Weights of a small GPT-style language model, trained from scratch on English Wikipedia: 7 heads of 64, 485M tokens.
Each number is 128 + 32 x the weight over the matrix's rms, rounded and kept within 0 to 255. Layers, rows and columns count from 0. Numbers have three digits each.

# layer 11 MLP up, 640x448, rms 0.0171, rows 549-639, columns 0-111
137110119101129143162107134114099154115124143108088109097094167138148172118091182126136114165112139134155098143077084149091142109142131125181139103051076123187142114166134165129108147166120108113074149051151139134126108122142088168078152127091133129106099176112182165098113062104097095129085098162153184076154106128130146081173083133157
151073100061144155128123136177108149101101141110109133212126109149119093130163130176090087140117142119129053121154101117134146168104140109117136131090119122132093170087125150155150140137139121137049115121098137062134154161122084073098114107151103083174154172179136212156060141119125132096128103158136106180110069183100144121135129100142
176133175172125110114078044156141085085120079086147151146136160136125120170146097089146113145107080133046145117114175143149145125150107083060088105170124103102154092132157157108078140094108111147148175157158107114113126129128120105120143163106100094092092116114131083120157151116062145087114141078142112111099190152155160140107123173073
123136133127144112160082138081146119143205112185102110120126112096150114111147098150079164173145147149173160072178121083080135176037090174150143122129135131136131118077117127099160130092181094149171158079143149119123108163077139143114148131174118091154101099138088154132159147112144149180111150159130130099096102167111135144141106123106
120107116098037116116101115175189057182107124140109111178165134137106169165104152089118082146064128165125148091107079146101179109146134071128137100203160140183141101132123101127133128120162111132161129135126079164085103169141122151134085101138083172096111157139115156144145164066123107162112099180182123123146117076184111140092102108156
065109138099109201113117121158133142165150168054154151154123186114168141130111102139106099101128132103096136102125129178157140104109116159145130108172049095114071122102115142100117104035116181143123138149135105138085096163132151097118131121110155121076124093142103091093121146144135148131095167111173099119114091136104178165151103132177
122165165086100132134177158143096102180130118060100079100087121098151176168149102111187164127104072115055098123154132093113168089104146167147125161121140076134142199134121170057124144096169117114120108160147157140123039125121132106103137107191143156058118157143141135142122188118128131197142153108063120125154130168097179120065131124144
051129117171162201113096135195137119170115147151103125076145085097134184135145166167124149158098186120108170155171147123096179106170111116103144134184136126141079151129174146133145127099161134133119094127113145128121109133159151059165143102151180099153108081133178153128081125145061148107070189072134123169082106179167164116156196097160
102102093125127175110118108137129092124100113139093103126072029086095117094071139187103170134124129094133165085121127107131081105156092138109053057112141131152096133169092176119096100066180169128101142118172160161148155181142107155162120124175091139162065083100167077118075132101147120111110142118125113139162044095104137107191151056081
171128136129090102140104099139141112153159134138186107172160145150128151147137188129164126120174134088143116130128118112162208116153125133132061130079109120109136125119135100117180144128094092141127174140157164177186081174177134115119162102092166166105151089062112152104107098120086131159154135156157122135104132096141156195166121111095
062194112180106121138165123137139094226153129084159113074201103140124154093138105157135159096142099137105214100134099102165185118047141139146149091141109136098077138178126163103105147099058194143088153144156159153137131149165178132121180154130184112106155097174123089103108105126085114084168145181165129160143119131173157103154170188144
122142108134174098086105122109119135155074122137117173132165101126133078143140088123158102160119150148115166101124138103119127101100124108144114176174086120122096160104082114110153070151135122117147149153082152182149129150132163155183196142083146187094061166105106204141146169169041165177124131125097137093186135174129138133138129125155
101090144083126120159159108122127172167164095153081156165148088112127188112162074132051143104134110154072135059100113138199109144102117153111108082129159105109100094137144105096139131121094143117164158160169170202192105189107080123085160162128130175151123106111140155163119143071109135106119115155092108165177131174166116085144135125103
075124152111156130110111125074153122120101127126132139128131102099104107115082091165085122086142151078089095133173104132165117117083081048133059165138146160081108137162144110085113087164115124148076165113140108161140143169184094120110108098138167107147123123097122095212152177169151111104119131105150200141128103160095096128169116129102
068167115104107138141100151063061096077147077173173151072115105067129188128100157105115183158128088115154138115143122123164088139151135130095150121142108115095108133127128151179094141079169100106126154080084085117140101141173087101124126073130228146181151139149120147119169121116132093114114124120104107174144151139106097112131079090085
133107123073085137153127110125123163095152153128096128092082173104110104154086093145195098105105100158127122137129151113154146174134176137122114130071123145133096111115104146165120136089166067147047107121118146090121079159093114165126088111140130074116129130115176104122115124144186132158141050091098109171104144137123094157139176108113
145137121122061190156098077100122156123094114114095112110092088159149159152130145162166159144116132177153122085137092115117125115188150191134143065175152132128155132146083118091133092083135095106132110092132148133151115145125114167111114073123159159147147153098122027152192115126095088116131183165144067170126130047172080141117142083123
134147145122196151091145081081184133106147128106147108131113173082107126175164159152097168115123119131107079158128134134111146174171174098113157085092065104137172126139158165106151083170171126118139154076156154109113145152194093092112157106122147136099107107091103133105162198125113112152099146102131084147104124136128178130120100144110
109089181117129152148102064118161101082030112091088120091142166094179079120174045154106149149072188146144174152165152102149086191161134124121137117138103124113159128142189091108102124171100130139138148145135111140100089148166101160119132126131114152177070103179111158101090106093155125090142119098128148095104142157163175150099145142121
104168087141128137123132126162156089170136168125095157098167132137206106136081153149173139106129097089149149137133203158106192142142095076131155153153129178153099077146103130094115168128153110096108076076115134161124101131072090158117154163096081127062153158145189111087123115096128151106110159073122119085142168115121126144180150145108
117122140174207180123134095149151131127087154093164087126126130093152148110141094100118170132062046085174098156068113151093170055154098074155095169131167113126112151167132129168115146061116101123193151152150127121139136099188118180118158102137129172093173127115114183125098105126093137125066118174103120151094117189097119123177163149130
148167117180125072121083163149101152151151154103156195159152130115120159142121135116178161130119189105172142135083112128167134157125131125123176075105139077119105118142088133174085092123133148103091137167137182096150108114128113111174144157136126111133097153041128105144158152097085105143059094146139147083053142095103130132083105123126
086130119149157156092096162114132158078126107129113097138136131138073125187191129097115108093089109104151174128199115166218085150134156192130153110143152151081127142105162124117169121134120172139134118129160083112177135215120158094154108202194144117177130111165127130161130128161119151118067132141077144088119134138155110105173126160144
118163084087172143089182138111115159094107111145149083120105144167121116096180109135191196173168111139092083147120155084134132081135153138080154131155072124156149094156093085149083122108110131121095053132060101122139108016132195091124075074084056116108191086113093125117129140151097119161090115117124114083102139072144072166094178083177
151167125166119066110122127133143169117139114160200058119119107099136104083137136122116124159100060106059161152124149140145178055134161107118150120125082141116129161195096129150153146108122174166150107139150129160105070079086118184111147155177089111106161125159119096126093150151058126134090120141113159170143137108141174110143088165089
178149133108177084131112127141094112120136130157055190096125119144127125140152129157107165147130150075142116148112164130115078072124142167137154182128126166107118136138103149135161133167123123139156086118153111148090056128120182107121107096119120170171060133147100168134075092125120070142137200172112089101110139075125050155127153094133
147120058120141119152152081126073112172129126157108147073165146129100159193136146145134106137066099072068064106208171131125148095073090133153061139142125123082108108131115139163066128188136097114144139142082087121100180094147174160108173153101151107170165101131151143115120119134169097104118219139137106143093099139110106082187161148104
120146165125139164127148156141122081134206105130130086104124169157097137086057126130164132123131130158116081110133112145126162090142105070135099096103110141147055124133165147083154178087103010147074075128108107137079126139087179117095096099180140100078128092172097131125115103122160116104077200137151125086101141059104100098133152116083
090138126082131138130169126143150079096149170100053060179157202149098073110158078126153139083114106151211143149098128122116127150080157115147150178117132139129131122103149128102196159115123131124118104143107091113136126124114146070120161069123115107143122100145142143126118143154097093120089142113125153075092121117199104160095092120121
114106157146137133113125123130129132104135056144075111107126218110128153153153105132113134150086109152155133147120131134140072151162114143148121077144124078051182133126161096100162103114132111099117132135121130135184137111134126146100133143120076158134059128111111153141077145094137131144138108142158120129169149158106093126246135124115
120151101120096190147121168125158179166141133171182111166121170128094142103133136133211099161087068138146144124144181107113180108145102130089178183106209200116196112128094154127099165134119100161145105135173136093129103108147111110158161114137123133151120204121154134135120154126199152164110094141202106101128065083115168092105100138155
093143152152125070166182167152053113112120099116129046129138131081139105086115158164173107123124107160176129171129101177157116128108128086093088103143128134060104081146122104103110149134162168108121162152043144109152144167096100091150106139157172123153165089110101128121106162125141082145153166086205127111090097197103128052098155141121
126149168109098140168128110139161124119112101112099108118209150146116155143117098177070167189097119135087155170059143136129053146074139094206134112150184102079083134139143143104132129078117140111139079123125153151170090140115176123134068122135104131111135160159100134122179089130153111164125089123180142122138090138125105121145132131162
146157125110134163130101150166156106139116147087085154116126069133122129159126096131119171129070138105122182105115164142118093163087225148190140179136172153119163100140122144149133141047117089142162172119131158151132115164137137113118113158136169109133149125167122161144165120096129072116143128102106118077134079116107138104106112141086
215140081104153113132165085165134128124125140161145090114104116107111148176115136085090136123115182165096095076125176102151134118096122103116192110094163153108091181120129121154130100077066065087141131120150092082093099127152158126142145154159079140199113094101097112116116097116191132110119095161110132136190162150169154171172106162143
114143167176212149154153146157108123122127131161156117114158079144177146106119131106124156157115126135105114137104126156107151152108086175128097108076076121164131098087077169118143130170146169122111120106185135060154126114166149145133127103126187130110127120105108154124161169170147145078145101071122129112076171098126150109073104129190
138126105186139189109149119132208113116140129157181172099141111134132098057116023140113120085144108127091087092212144163106135153117123096073105128139151141137164069151130102176099159138078098090129132186067087135133121129172136099138134103123145159196136143157138126170121125183129156124114149145101110146180149144141115159155062061150
140131109114132074123132125086140125102120163166130109138114123081130094163119127121159057166142089125162136085038150175126083094172135153170084160124105132088117158131152176157131086146126136149094159194122094132117128113181119141101112134156116100102145156096065079127219140112139143130160042098157155109142150122083141089164092119106
135127151119156143060136110099137059153101172134131081167208164129106115104122129125115099087075187107123169064135124126109111138119126162070156092086160053165164189060132146149152148125126170073120179090217140118171136129068150086151138132127110074093162115160065086146095135102134156155134081101161097169112110061125182193147067084226
055120134118145118127148182072133141145102120155130145118131139087100082121156083078147136124095083188105148097134071168160116119123121097170103083147148081118087139163123090121119113137134115140123134159110144155146106180105108165129121089169182128127137102128099065014107066068206107138114186144125103162154170100064150086128117174061
164146108108120136136117165056126090127115191157151096071127108153113142124114086093094108095184187181158196161139092058125147140125143088123151159126135158101137144169115097142178128160183141153114198136120144077124144094131131165124106168140097159130109155120152135133212151081130156159146120124143182108139119110155196063148216118188
141178112116113152143133133118158050147148107094131155089137189125142089152113121138112119141117127091082091078115098088138112165132154146169123157113114143080124117097123108145149096211112140105130160153125121172120172181106124169117150104066146114100123129087096113069168124183129199122145162108105130152148084020186105117175131078112
102163075095102152113112170099095064130109110084142159140112159175135103197068155116145078155108087135104133131175086122133145104116105111201117090103082155161084148146129163168150200091178166166144118130082142108105144157122097145155133121122141095110140109129118153081096123172149102193119064082152133125126143118087132093129098129128
170140133123132174134121135104157161165138145116095113148106147125175122111166100121104193102102161102141111127067077106104156113162155151158168115126113140173048112156173188131143072144144119129064177168146081088112150116137104191185110091158184096117107145152148093161082071171150152139149067137092121153160127112151123073137142122098
109079092119082111119109169087091171129122132152153154141124184071087126145053140161145132142156157099046131102130130145127113155142124091141153116142159063159114158105145142123173107098135127127136110150116142113131141139094144042124061147097125149155145135161085148162142154072130118142130153132155156102114128142160130109136106073133
100117160206095091123100146156096185146080141122118116081137152068158117090121123179131074132122117112123117136107128102080162151109101148151158124115139117096103140119155131123119090087126165179135123106113161158162146163084140152147131155168177100116111136107102132170108108108148075129075081116103096153161175124149135162094139128158
166137133199118164120132078122115136175136115108164121111180149175092153089133120168141118126077110094093120118139124123130171128103194121100157130138134162147162087120157156152140170161132133091148138124183061170128111081154148138103174121124118127096102168161122143108138134129118140172161183163093156082109123146096161212098148161142
125139162088136058121170119122092088111158152134121155117127152070112121168104081103186145147120154100134118103063113084105138095114076182123103088052122156164120157156166193112122122116138078118072134127133103097129130163144109159149150071172025103060104140083129107102099093141084181153122062143123136140117130083109127074056091122123
214096143097118216127130151171167121132104178090100115151129131087071154114120159154109139119061191164140134136115098141145138133185090058127154108080115220111110051049105119173101140096086097089104118121123063134081106132101133194202115126104137108170086156097153121118141101145110178097116166106149134188094101132109155070099049099158
066149082112143089127181144095102135147121156087125130197083141173115127157044172162126124146074174208141078109100137111108140103081063102103092131102148154114162161097119164095137112129166092085171102147154113161103134096155107125094125151130095102100121076119130131159112086162135146145174064155163134109118148169074124103140084095117
122166165141074154154165056209158161085110091135106203189114134122147098124153134125079139152112131097140117174063099116101114093194080047127171139092110144134091144097108186137115103091091156095073104106019132145119115085118080074118173135118135151123151108130173103148084122068143088114176154124122115134150118081107112143075085139146
115128143135136126076121098158050148077177166130115124162167162110083091148126147145131148088159112144129136127166168069075093100146153078116125064102124107154105141145138155143104141073147126095090081096136221081178078127089141145117106152100121075111125178120070084093105149153165147063165106153176117062126112128127102124137130113216
120149090085113086116128130129163115182065080093136155132127196147140122119138108114095107179148172067121181122092110077108141164119124137115114129130070114161120142132189183135185175120141071173085115111105150160127156104181088124114138119128155188133137160158126165135169122107183125124110113109135092132078144164138127099174171161118
164153103096077098113141181097112134075100171163157126155095160095125115118055080104179094116161171148117146146141150106161102097102115105133129135123170167136108118087095091103089069165199146095126102134102191121104127135103147127149098094161072179160111135170151114118124108076170091124102060121087101128102151101098095095155161084114
099112047106159149095125119102153170074163094115124144189144103071134102087133122149104144146111108129086163090143140120159109120124089145134131129101124110139078109168074102136140112109165186126137156172145142091148179131137154104087105103158114084152075112055117183154152093131162131135162107128069111120156108183155141137082098114125
154156181115132137169076132067076091179093141110143073128121174144103110145097065099104140150132142058056093153088162143113093141127176112149131168086158142125155144125096095183153115185155063126153174109142182135107131124081066124161099141128091145133127143139090158146126091098185153145070139127130102114109121131182134096081140132202
139127093151097169130127154091152112150120172081124083159110038147165124141122109123131104156132149129111115111145117107136162110048122127187142147049134116066103122069122134184160149138138158105113137161164087139114115165159152237161192141049146098165124108116188087087072137115199096136169097185115234159059105131100067173056057122172
193139139047101167132126067090086047140084136106145119137118089079149168175211094118106077082158104175152132098120159106133110129148104139090120154159141106090129125149149058136159117129170170118051129109127090117132123099063129100060136102119131080157109141139107129111119122126173114136168191159162126072111108112115144165138129121117
113130197064189126156166110187140091125138160091087098074116090172057105128127099120051162129063111110154092137091142122079159123102150175149095104081083089198162119145132134108166102082164117209147126128120120069139132110144132100126131159142169084197153100051113153093093184145117114099105217138165189128124093140111099109147153167125
114148130103152167130126156113106108146122119153102054150138157072134177097040091123148097113154209155112129134141174126149139079071114146136090081113102104116131144126144124110132117137140138134089128139078098151123141109175110182140103166101117149111119168149150125191152199096079123132091099088084193120089138162070116177151086170134
112173124147092107145144147073147149204117149107139127149136110147141116200120133112134120124129124129153131108094161059190165120212161157150114099134192083089091151098116110148113126158142128142139158083125162148007070130143162130141137129114118140115144170145132064152107114099116176130033153202108154124138127127138106061102131089137
079167132165085184125160147126132113092097146123082147163179122096147112216206112145102147181180102130161081144125105116089111145118119140149188113082113118103124102124104121154160131056179062124092131125121137115141072131171095058149185109128145145090134089146110168095146123131170112076126095150147111098165146188172165144167109114160
137102099091133120101145138064108036102137136134149115131158158115133098096188141051181113113184087141151149094166119145129134140154114070144149092119089165139161121166116126200134091113107117132097159155132159169155115148139140105126146088122109137129157166128127142112140117153123085214118134134176149103108163125099097157101113153091
099148126092084092125178077126163153209082098167152065110128133157204150175115132134105121107080081232134134126168218135135107158143148158122140132095167144097104165130135168065107128120124172138106089124083143174165202012134119130101095119189087119133128123129130091107098137149125136096128155143153098054091109144077123165114106189143
151139073102143121133084101061151144082162126140062101150157111118108088095162155150150120117140136125123149083121149082114160143150151139166118137128126147101124126064195126164096101094112086206096114099129140167126105085152158104110102179121121113097143134137155137122140171152182176130104116090112118191176135139151152124119116059083
142125095079104131126150132069133147194154121150140157168135104101094139099024141109127157124094129126094083132144141219167199099121088153060080121134122123104074123108111109122195103134076129170120137098145140151130130158156108144123116150150067115168120170158094125137172156075092064127135045113118148131143149146121133076161154146161
102093106086136084137154121160122111167155142082079140141158129186124047083101118126136174135132153070183046149139118088102159086140105183132069113101164129166088076175096167096136155088134088146168143073113141110159171125063155163053120127118117133138067153136114125106122114176079163136074093086132155156136116120131127109096097128144
126171074146109093107196148124116135114138190107166101139125105128146125088160138085091044128151136117142179131134098131146127145148139106092167060195137163140138142082136140125135111123105185151079183096139112133201115215179165153172128115135126162127107155102157144145140099116200124152094146101159118131149083076177115122112142129084
102153170097145090127144110150141118125160131145176086106103111157103147216170171113166101130165091139139140140167098118111104100150082116112148064102096094108121124108127145134160145093130154141087113149173092098095090119101159122163125169131108139091100131122129173142141146109123134148187146123148120099092058151115106149108158147171
139065067100059194149148114106113125158184124110123111152102142158123112126168126120124168111135153131143135156196153208058164173199153161174082116140120139158149115170131147132097178134144112140113104117119149118115142078142167142196172103119109182129140162158181142092128069148136118133081126090109118139092174151149163099096071136138
166140064181070179113190166120207099120140068092157152121090130186140207142195119084139137129079061157157107122138186105065193118136078150094110160083089157096130063125133124170130114063090135074136124163100123112108092096127155144153122108120091080141092181065142123132164092093080125077146166126133168092188156096231145145129164097177
169108135085187137111131066192166168154153094122080101070128129165156089113092135154147090094115095072135126129151143106126128135122112100129120119134149167141080160143129110142110104146142137146100133147063110113171125146136140124143142163132069134178193180149169130088108045121124143126168084112077204130165144132102045122118115076100
144108048174111130107115118114105102118062130104132150178128085141073162167094156097119119063091154153136184132095120088137163104138143087126073124109131116137115083099162106098090151105176159055158151096116173129139211152143114181140051159136134105127092130130130165184149136143156123137055125075132192088144074143143155097111147090113
139119153131111172139139125101078117166111116117171108129166117151129111127127122148114083147133103134092147136172085122118094161083114094093144147082075075143095153137119135161122143129169158099128154092141146134135106172114114153136106160106140079165074123089111147148130150109103099142114074147127143137073078086080153144128169113110
079181108107047117128133122148124158094167164155115164151165076042185175133064164105114136192130113176159112121089137144163123080063086165124172210178150138161125132106109116114134106132147135114176129105122132160106100103113088114153152150115076107142118189137108114126140138153021219134131162123114124128095090159126116119150117113187
146120172084124062118088134138095071088104169194061134108151131098087170165142080075176091083050099106092081062165124130090130121150130073160074139080141140139124184142187024136071167085133205102148109135111210133105102141097144109139076152149062108096081157155212194077161202096135108073164145159167118086089160122144113093129145135112
117175109073141068155109145139138132139105167172130114180155154129105111158109147159109090134134103106141161102152078148142164139144099100107130130107072121140159148156159131105077162118124090142091082119086140119082198112058134102130147132106189139094159164178066104111174142118207106175160143126146108096060111065155093195076111136158
154125173149152119080148094103188130132161119134172151105101092103162158110152128154126157121091159133124135115168117115134100092104103146053078167121124163171103064124140129148118168134052132171112148049126112125120144144159088113090125153099111123100091101107121130119151105135123185118107141165065230142155118206105151194159181130146
139168137100059151163137127116129153117103165152124050081121104154138149196117152149131161148109137136088124133121152177172141165115121134164145133123118083107173098128127151106131146086120075090100128100165173112170140097109136116116147113123094123061186108134108093164099145147124103128097134103105191139114113074057116063144104122100
149154142126130105147135073093054174120106104097141123179113134205152143140160161118122118188132139048134087150092154197100089146086097174116093131155147160169105172145069116148109165144140130144151195091121077168148119101122127151081115123075164191169145132098155176099169123123155097208117096090190148105069087096114110152065108164126
167092029119122163124121072104156143139146129099114103125129114171124159138137112121105146101118151169064098176086120104148118158091164168083125118161132153137131108160171118155161118114130141133136142143118153144135151162121187151142140071124114155140086195154140121092116124106086167152119166131100129154099089097152076056162187136103
133105153100153106100071140142100120105116117116097117135110196155105135151118119097136063154154121085159118154171126155072189094150134088143127109140134115210069128151162102103160140076126153115122113139099176133151154120157148130141118113143086084089130118158092111124172156086141142130164072176114157160093205165156118134134080128154
071161134140121143094117190158157073062150155121092127114104084076071116100103144150119110124142112156139167172140095127144069106129129103150143112085215096147085134082120128083164136160067121086106094088143072137106170123152133122128112104108127094132184092128137149145157133134151127183085101127154101125056107131154157076134144156075
117129139104127071134137057083120113124106172146148165181200118087110124164094102134077186059117169116085106085088180067129084143104077169123143140103134127103203130138104107116151114171111115130114150106148165110128146159072119151124085134133173119104107133155086121114101128130141138138113171115078052148178101104136141125157112145135
072169174096092089120168143100166128182131166143072131094110102160164074117095127112150116117107212130136144086127119090151142140104120155183129164109115145160125130144160157115120119147103120187112139095099108156141067160133075184151140138095166091049113099162088077110136130103175124136105183122113125106161093113151126139115089163098
117078059157074125138165144127169121150109122130152087089098098152065224106136121129160137087138133166091139145081201186155113137210126131125153124146147154098076117178141164113140153060104099128127133128083152077131083083116145156133169128160155125166146125132123109111136113115154141128167138160120180112119142163190083105153129116124
175107108103132120145158103154084139098094192144135126078166154131140104138150146122195099198073116117115140155100177180111128200174134157175133112141140138107066120124140138063145177169113124132106110181112185085058152138210152166107133090134119170141147108120129164118141115120061133165108075147112114036139134168127103167077117139091
109131144173110102124091099143152164080074067145128174133114166175137133115188177092134084160153121136132132067135157116107088117131112117125165095139147149080129121081085117088155122129151157179075123131108043180087043114051229122095129153152139179100122228172140135122100111150169108088107127139117136099153128218125102142137112164068
167090126154147123113125149135123103107152081077188197091107170119153146112107109109070072152173083122096106119145147079178116115109109127129136093159113115125136124143124229126102114167127170118111178119100131130116131182150107150159176175130180097194142169101171172110116128169056098145151110129149224154143131123155145122132124106133
123115137126140098123144083131129090116159133137112167109135167074145140093060111083124125151108142128080103117105106093184158155117102158141164125106062089171119102123119112144148117098112084128149117174148122167143196160106171137168166164134082116112124114078167181168098151177140122202157130131171136177176140115134152153083155141176
120137145102155208073136114098120143090149142172197141112128140144139076142210135046175080173135136147175118085141119203161135147108104133104166170131115157168160122140162113111105096150118095112194120212158165118124140114109120156089150167068131121155126142082169097085112169145108197137159128126073136139085103102142088150161113152130